{"n_head": 2, "head_dim": 32, "d_mlp": 192, "vocab_size": 4259, "norm": "rmsnorm", "positions": "rope", "rope_base": 10000.0, "qk_norm": false, "attn_scale": 0.177, "init_std_up": 0.0729, "weight_decay": 0.071, "warmup_steps": 209, "doc_mask": true, "steps": 3473}
Each number is 128 + 24 x the weight over its row's rms, rounded and kept within 0 to 255. Layers, rows and columns count from 0. Numbers have three digits each. The size before them is the row's rms in percent of the matrix's.

# layer 6 MLP up, 192x64, rms 0.209, rows 101-164, columns 32-63
129:166143142147161114096111152071150123117147136139088166130133090126085129134129129118131145105158
090:135121141148116175141121066139125193035118139161129113142141128110153120146119090177096144093126
089:131120143097084115119106141122159169123146120089097165136120168140142121151123146174141174107151
088:131130147110130120119184171097173122127126135135144146119140119112070096077158143123124133111133
084:107112106134113135135126126155112157140128142126115095130118114110142157177128138130110081184160
081:191174127105111154103126130132142116142145125144114121127113097176124139090113153142144113133104
114:180148157125139110090138110156119081123106161124154119114129134120112079146132129146121080135134
109:144114107170127146130139149134153140116140129153116136097136094135123065099068095094140123125112
101:085110149174137156143135134112101132105149123128119119122068119171164110148086124122140196153126
094:103100123127118103155175165069153116098140146116160133125122172140128082115145166111122128109121
047:171139126119133155149119153133156097158149149103117129128139137151151108118129086150112124164098
088:098141095115162129080116069119173144146127152118171123119151115140138165107142100131161138159099
120:108145131108142110103143145160127138130115161098164139131144120071122100161096089128091158153159
081:147105109102106100111167122111134135117140114127099123121121140092154062126167081155093135092142
086:135139099154109148184112117156164178137144118124090141143159138110122096164103126114142106147164
098:122130151124105138120109136129142139149153128107157171096171139145163139127122148117116123129098
039:118113153122111169150170111133112150128138118119090135131113132143171112170105099074155146135163
096:165130152116123136153112124170162094121131077105129146124127102122140135118136094176146143102134
104:107123149124106092125135145110131099128099120132112155104145085073139138140147166124156099092190
082:105123146088144169143153086147151148112127122121164153139098127098101137171068089167131095150147
094:151075140153140101113167137120116140136139144171166123127092087165120178132136107140151130130114
122:152154160110128129105154148149144094169142100154118131104131132103161135182132166151155095117139
075:136112094134148098096092201135150142089104109089154128097135122122152117121102130122137139140177
096:121125151115136104175087054094142117122153131129083143096094126111156150149142121158146125118123
099:109142142126129113150139098097109141134170142160115126143139120114111108088165103078109122111115
112:079117141111115112113143123101140147109146111163143130101091152151132133131172114147127127117158
089:129147113081163123117155082091154137086113139130142148144158130079135121117101156154145137138156
084:136152152185131159111117134133169121128108107174116174105111171127109152114161087121137093120146
096:148146119161131116135142137099127153152132092104141151114105149097129089149098115166200133080120
082:122119179108119153122163102099106093061125090137170123110130167135167144145135104110119143128106
087:120105184147108109140072123154128124113136116138149192105158123137129113101130121113147115140113
084:143119111110126143139144126138144155107108083114133134123140111087088119175124142167119117168133
100:119112101103161121119185128142140098075093121126122134102108117121114121112115119176159149115148
081:095115147148111109123090114165167094075109175091104125138154123154126101140103154102084126134165
148:129109092137121115153125156119093099094114083117142141106089120105114148091121143110103110113133
092:135121151112164102132153142104137129137122061152161109101151137106057167112131102097172119166094
134:146152106116147160168136118154161150133132101107150162135124126120116119133092121086085132123139
097:152068133126141149117126142132126136171094108154147113123104119159123127153136122141130093143134
130:110123129136137129152177096127128074139096143098150120100146099130119109115128119135145112148126
114:134143122099168158166154095139116090122153125164140115182089150130152143147104117096113189128103
102:097092164098113118136158083152102155107113123159126126132127128091104131093143148144116135122136
097:135133145079115122131140100149131084128110125115086112110106154137146125155142092108134151114141
111:140183129139141128132113176151109149197136136144135115147127116154115141107119157107129119132161
087:138100153119150117102134148117151131126134092112105107146124134067097116092145092100135111119175
123:130103112130174115135115081140138088129126114164187137116126074133135124123128134119127130093158
091:112084129175153138122101129143121132173125164117084133113095139124098146077133080112155125168135
099:139145167159130135088100134113118133108123198143121132155117143131137115132129119116100118148121
120:158114139123099179142108151111163152131121129125118077110143135144145153077136135106120105096147
086:107096139130122113139152134176120103118121157122166129160145160093191094160142108114108141128146
094:145129117107152159122123131148130146146101126111105169114134164103105114144171127152132134171123
100:097140176123108089123113141152089105118104126128123132086126108109111127133155114076115147159142
091:094128155121140127153167126114122134112093141102115151157137102086086160092145109124121134158129
096:211120116103133106121142125150112161160104116138108170123186160082140139102143142137181160130114
087:100139118155145165163125075112183116148137182142151139107151118153113124119126100142138121126120
093:082133114163141132103136148117112149140138123119162108158067103137145127130160116161134123135126
099:120110083172126124167147110123129132149110110135157126102147160101111059122143104123108129120146
107:125155134153091120148140105121143094148103102129102093092093131150109163129125090074133110129075
090:116141130124148118107104123148123146147123110121116117119182126133125145127162092169102114096132
078:147096146094114100156111153161126114122181148133114152144098127105139111131183169188087102114124
089:131130131160148112142150088162167128175107158132125115096133161120108108077138132126126052123105
115:176136187106095119106138130108143073174085129125127128123118150129139141125144165140141084174099
116:135118090149094116175134119104096164138149139151116040148149137147116117121122108118138136139128
095:136111092160154122124108146120188133142168168127169094096145168140090154090140131111105105135129
090:146115147107084148104143146135146116114187164119146120104131080123146102117159116156138143121103
# layer 6 MLP down (transposed), 192x64, rms 0.19, rows 101-164, columns 32-63
115:138123124153123137125096148123104092084144111115156126097148183149086118103143135083154146172125
091:127114122127134154119163146109154125170091170160092167139147111153109140119148166138154125091126
098:110125157123138026111121128131135138138107133158100114146082150147134162101118189088113117100115
089:106140107127152124127118128116115172136109168121101148135112135178179105180110118158095116127110
086:135163208135147111151121143161099118150087116121073114103115147148070125104131127129140139142136
083:107132113161136116096148158102152146090198128137136152139149163120114129064152131173107133106115
115:144073122077142128127118126159106134157152139170131114156113144140133073121128156160103140160116
108:122162145150125135174120092124110116149139112170132114106106130058162142109123150130082125104175
097:118108141096139114141143119146097116139094114162123136126135116145067111103116133157128159133135
090:116137139144140136120119109174134128155141123096158166118170180117133138099139176118102125139189
055:131134088142144145078146125152141175143127122135127099124132105123121108137144116078088151147142
097:107143138124116129105133144111121110085128106118149127154130098140169135117138130123144123129142
094:143109130125122127127138149132161148150096109122104128154116121113115121121165153154158159163153
090:162133166131139116153103105140103126107124113097142147144138125136133139122143153131151127124144
088:083142120143114105124162153129087117164110109130139111137097148133102178125105070101117096172154
099:098093104134106135124104146146182156115123128124121133140164179140133112099136123122106111152149
055:078115109105170135112134109083089135131151140106136150096116130120125132123098060124126133153134
093:161154092134123166148138142110150130090131094183098111117091144147133108122121090126139106138094
096:151155145155101108105098160147166099130106141119145143117134153084080120133148099136137102070129
084:142133087128174156114138136115106124139139154149135098104119127137141142112150146165101126102120
099:182157181127126146135127108147122119141060162124106103146114153149116120065151142153146087164151
106:109099131137117116159128200128115146084080117100132138103181148144129134149148113115115139131109
067:134089129164147120126098090147150114141122140155079079116140090139170117165121167141110114156086
099:122123178115120118127135126105112136126154125171095144083108139114151136144086137130153108153138
109:110080158139107112153125122138121116119142130158122105135139114105111158146141123151190153134112
112:111193161098126075106141165167176109129148114126150129119119130118109105123115130141127167141131
095:133170165147103126161136138122111108096083115092152121132153140118142159121123118136129114120147
096:092105155112159190105124102107120145144180125113129138108116113135123102154065109176106136136133
099:137155124156112138081093141155121094176170151128142106123125152145136102167153069107178140117156
090:130137116122117132178102136126123137154131133138141141133108148115134119134167170162136099117160
096:110096169133153124097139143163104110182144129126117140123114161128179130140128140106113121147118
083:128125056165129129158114146169109099128120128117125140071160122128105117118157152125113096115121
104:133150150099098133093097166145183128148128144150130150123148151153132152111118137154151094084143
077:155128125134136143112177111131081147155067112134094150136086160115138142161147114140126106098145
126:139115096142114084108102127123138159133131163171084110138128157155157114118190108174064159132149
094:158112126127156139142134106118130151132104120130131105105120089117063100090123157123120131111167
111:122083151135144161144119108184137118161125121143101153151135128101163147126145133111121136126087
095:148117143126089146107114106116138178145117137097161120139173174124086142147125130180142142106154
110:132176181136130139130132077140160113098113159166129108141102115097134116134067118128139161143117
116:132120188133132158129127140171111145110149131139141109132165129140136112128109153123142126115144
101:154105118126165107099126194118159092135131124112112138132121139117136114147144115129116170115096
103:185118143133112112133133118101107120158103100124102142118118127099094091140066107149125107141129
116:127111156125146142104139151109104099121124143138085106099110143158164141144146100083135097132145
101:100160115138138176116139125092160106120128083146150106140143165109090134112106147086152161096141
114:099153120131109076137143168086146096144107128137123112163109121109100155132111078151122106145127
104:119119116110137122128126133115101155092166123091099143135106110150145096150104142128107133146135
109:126143120130069055161123109110135194120104123127122125124136081137147160132085141152143122157119
112:117136074106099142127127154110143116105164130107150093125109141087179113140165083115137121108120
095:116123122107124141136088103159126082111100111133116146133141139097094149124157097083096133088152
094:124111106147092185130122106144177155134114110119121134101111143148084108113119085144141099122105
113:137142164137129139146119141153098125133097121099083122083125114124076119133133151124121112160142
092:101140148148132136171176116061133162119165116128105115139155089138132114136133159134124138119112
094:129128157145141143161092155160145128097173150122119095124078152123142146124128151135155104160120
087:091129134124147150122146120119108121121122101135113135140125133135146103116107128138111126145128
101:098115133121144150121111154129089166129111139141148155171119141098176160090134188135146137096153
103:201129143136133162149121137115131132107154142115126106142134110116143098109148152155125219134150
115:151119127137139118161145172122103138130118099121134144134102125117084138135093127102100056122117
090:112141167164157156169100121146109082112120106127101114125137118124100133099149180145157107080112
086:170125181110122125106119110104108095090129125104162123155110170108144126155140145121117170142122
087:135101153111100127128141133097135107111103091153156134119099164086134094143129174074130166116118
106:167131131186110130171144129133079090178149158107116104142148167117126136139144139131116120082105
099:109146140113124147147121134112118129131135167170130148062092115148109126127136105116149165134075
102:107103165142141142109146120126147157137183119081087102169145160141102105124131126118181134161157
100:125132097137111120150108096094113087105114131166143132135194159105083157133114122104113111132149
# layer 6 MLP gate, 192x64, rms 0.203, rows 102-165, columns 32-63
095:160097127160123136110132098072172117152111087155133117148138156151114129106182179132109097120100
101:193158098120174135140187121158145122124101141134090138130131153125121096105161149149172122090099
094:098150157116121127149135111160123101089097124158122129119134133126105147121087117118133152140140
094:100163132111137125131155093149149139168137130155122164152118136114125128118150109118177162067080
089:173150144129136142120147086114122120129085141140112093120130175128154125134094126102170113128082
114:100138163138115087095137159116084126138145142182103097123161144122110107131120118137124168128107
110:143113161085164144095138135124104115124145117083102184116089125154119145189116155160123163147118
096:109170146144166102084104157111133177114123130085109151133131117127142109166101144134102156114130
089:111109107123127138141161108078168124089125133117139143133144158142098138138117156119145154105120
059:138140151120130122111144125099092150172107097132104154165118150096104144140097134141146188109077
091:123179143127144134118089123147130113148108119148132167101112105106115140108158108136127098102113
104:131166153136124105114109130131133129166135061136092126138147127090114157112127150115129159072119
093:132109177123111120158113115136106117155105124125139143146147127128086134120138139132179126113141
092:108124120083162149110158163097114139094130148092111151147121109096140102131087173165115198115114
097:129143158112132111108138155129142160141112097092113159150131149117130149134084130118124118138097
065:151141116112146096096147127095107148120101095144119153156103130102123139147082136143153186095120
094:142098143138161124137157120119124155133101082159167167160095127142096172141151124128161145110116
096:124123152130114170136091092123131170155134118145098127153138126151115143148109104159156108148091
090:139126128120104127096104171105130149159135139182150131130132131151132184185166135185147103122095
094:175159126100107142107125148120154118170105135134135111112089124138089154130140128178126140115179
109:147155175100182098123142166118137131144145089153127155133153169097136138152117191155131131118162
079:125144165123146128121156111117104127160117125157107143164099118098092158132130118141133141125086
101:144178154084136078118131112109098136134172130169108189108098110142128144167159127124119114113084
101:168166094095158075134136147113134114135112079111119129137106141123078130095088109151088130102116
105:079128139097129109115146107088130157126126100126139147121087151127152141133141116128124150105154
093:146146116076179153128149126067135112158138119152129114144129168102140118099153150171142140100155
098:149129132092121147076133091157126109106153126119114171158120149072112144093143129145139136126123
099:135164157080124103088108119108148133138079113111111104138144138112135120112101112168166152112145
091:138173154112098138132113124076134124103108079155111126102123138092118145191127122122102130129124
093:125124159105109120132146078109136125103138139099061117102110091102156142156129085144125138135113
087:169146133099098141118133171136118171090112069135129145132131118119095141134122155133120147088143
103:151155189126133115098093091161133118146112135096132136103137110124147105128144094144148107125092
091:166147120100174128089136133132084172142140099143099154124085109087096113136142090124175154114097
115:124151180125142124074164102110119162158131135153118135168147160127123124188126121144124148126090
100:181158127123153086150174150150141109152097079169097115140096105141102177098133115139158154148101
103:103117161137111065139104149108090144121115120158097118135100162117113131126142139166168151140120
098:133162157125108116119101134139150120153144124142133165148128118122098148139140124140096145094093
112:148144124086125105112085089121136213118111115145124143183107118132113136135143138151104141090119
109:163133150147113124106153135128122136151133126161125121201091174084126156080143155108097131129067
106:112113124118133118148143115123062132108111087103074135132136125121125139159093176180115165114136
095:128147154119138100098112127136131149106153133124116154132088090132129131125119168141148133139142
111:138129147151150097107127186125121132164110079160086108123149132094130146126112144117181150123115
093:099168118101140110111107111154086123146125135131106129108136147147140157146127150178135150151118
113:144139127153173138140125131111113133132117121154092118138128156108107155155113159154182168118101
100:137125135108130132096163102156155142115124117167142119143131137167129117178136152157109166085135
104:134122158103089143085132156128138130121122145133113148184120114095142150146131159139178120118136
106:121124141081105131117124143118150169111116088137061127152158119138149166140112106130156148106124
098:106107115106123132105130150117145134108086138134130120132136142096128117106110162129185162122140
097:157120108130141144116143114127119126141101129109108168133135219106109119151176098147175146151119
104:178142107087157075122137111112101125126111112152061177110128120132094147125152144146116125090119
092:104109113129146156077116143107131135107115107117140128143157143118143157144092151165150135154144
096:184110123102140115116148126133095175143091100113086170131155129097155153116111154141178185109131
090:082155116138108127143172103112116113135120127153116140130127139140100138117083117084100119121141
095:104145141123140147103123115118128146094160143109124130145121102086124130073122133128114140126109
100:148140170084157059117111134131143123133103065139121123131120148119113144143129133126130123129133
099:147163153087165116108121136124107184125095119139108138148130128088086126125112160173102120133143
098:129102147115111109128151124117112145160123120165113142148086173128090112118106164119147136145148
095:112171117106129133103155106070120117135096105132134116133160137109110134150078113132179201146112
094:138132141104134144102122129116106147117137104119135148160128126117116126176115126119171203134152
110:151142161119107129100153117123106116196070142143131115177130119132137145156161159138140110146077
112:136159152080186159071130115136157133145109152113137168140123114102110138124149147155142138069109
101:166188135095119078094142129133146139122093060134114148154137134112122110095153117134125121125143
098:109149141120154124153112130082105146105115057167115153131180133137091148141102124117111139129147
102:104116131160124129121120133151124167151150134102110178135161120099136154125073142173152172116128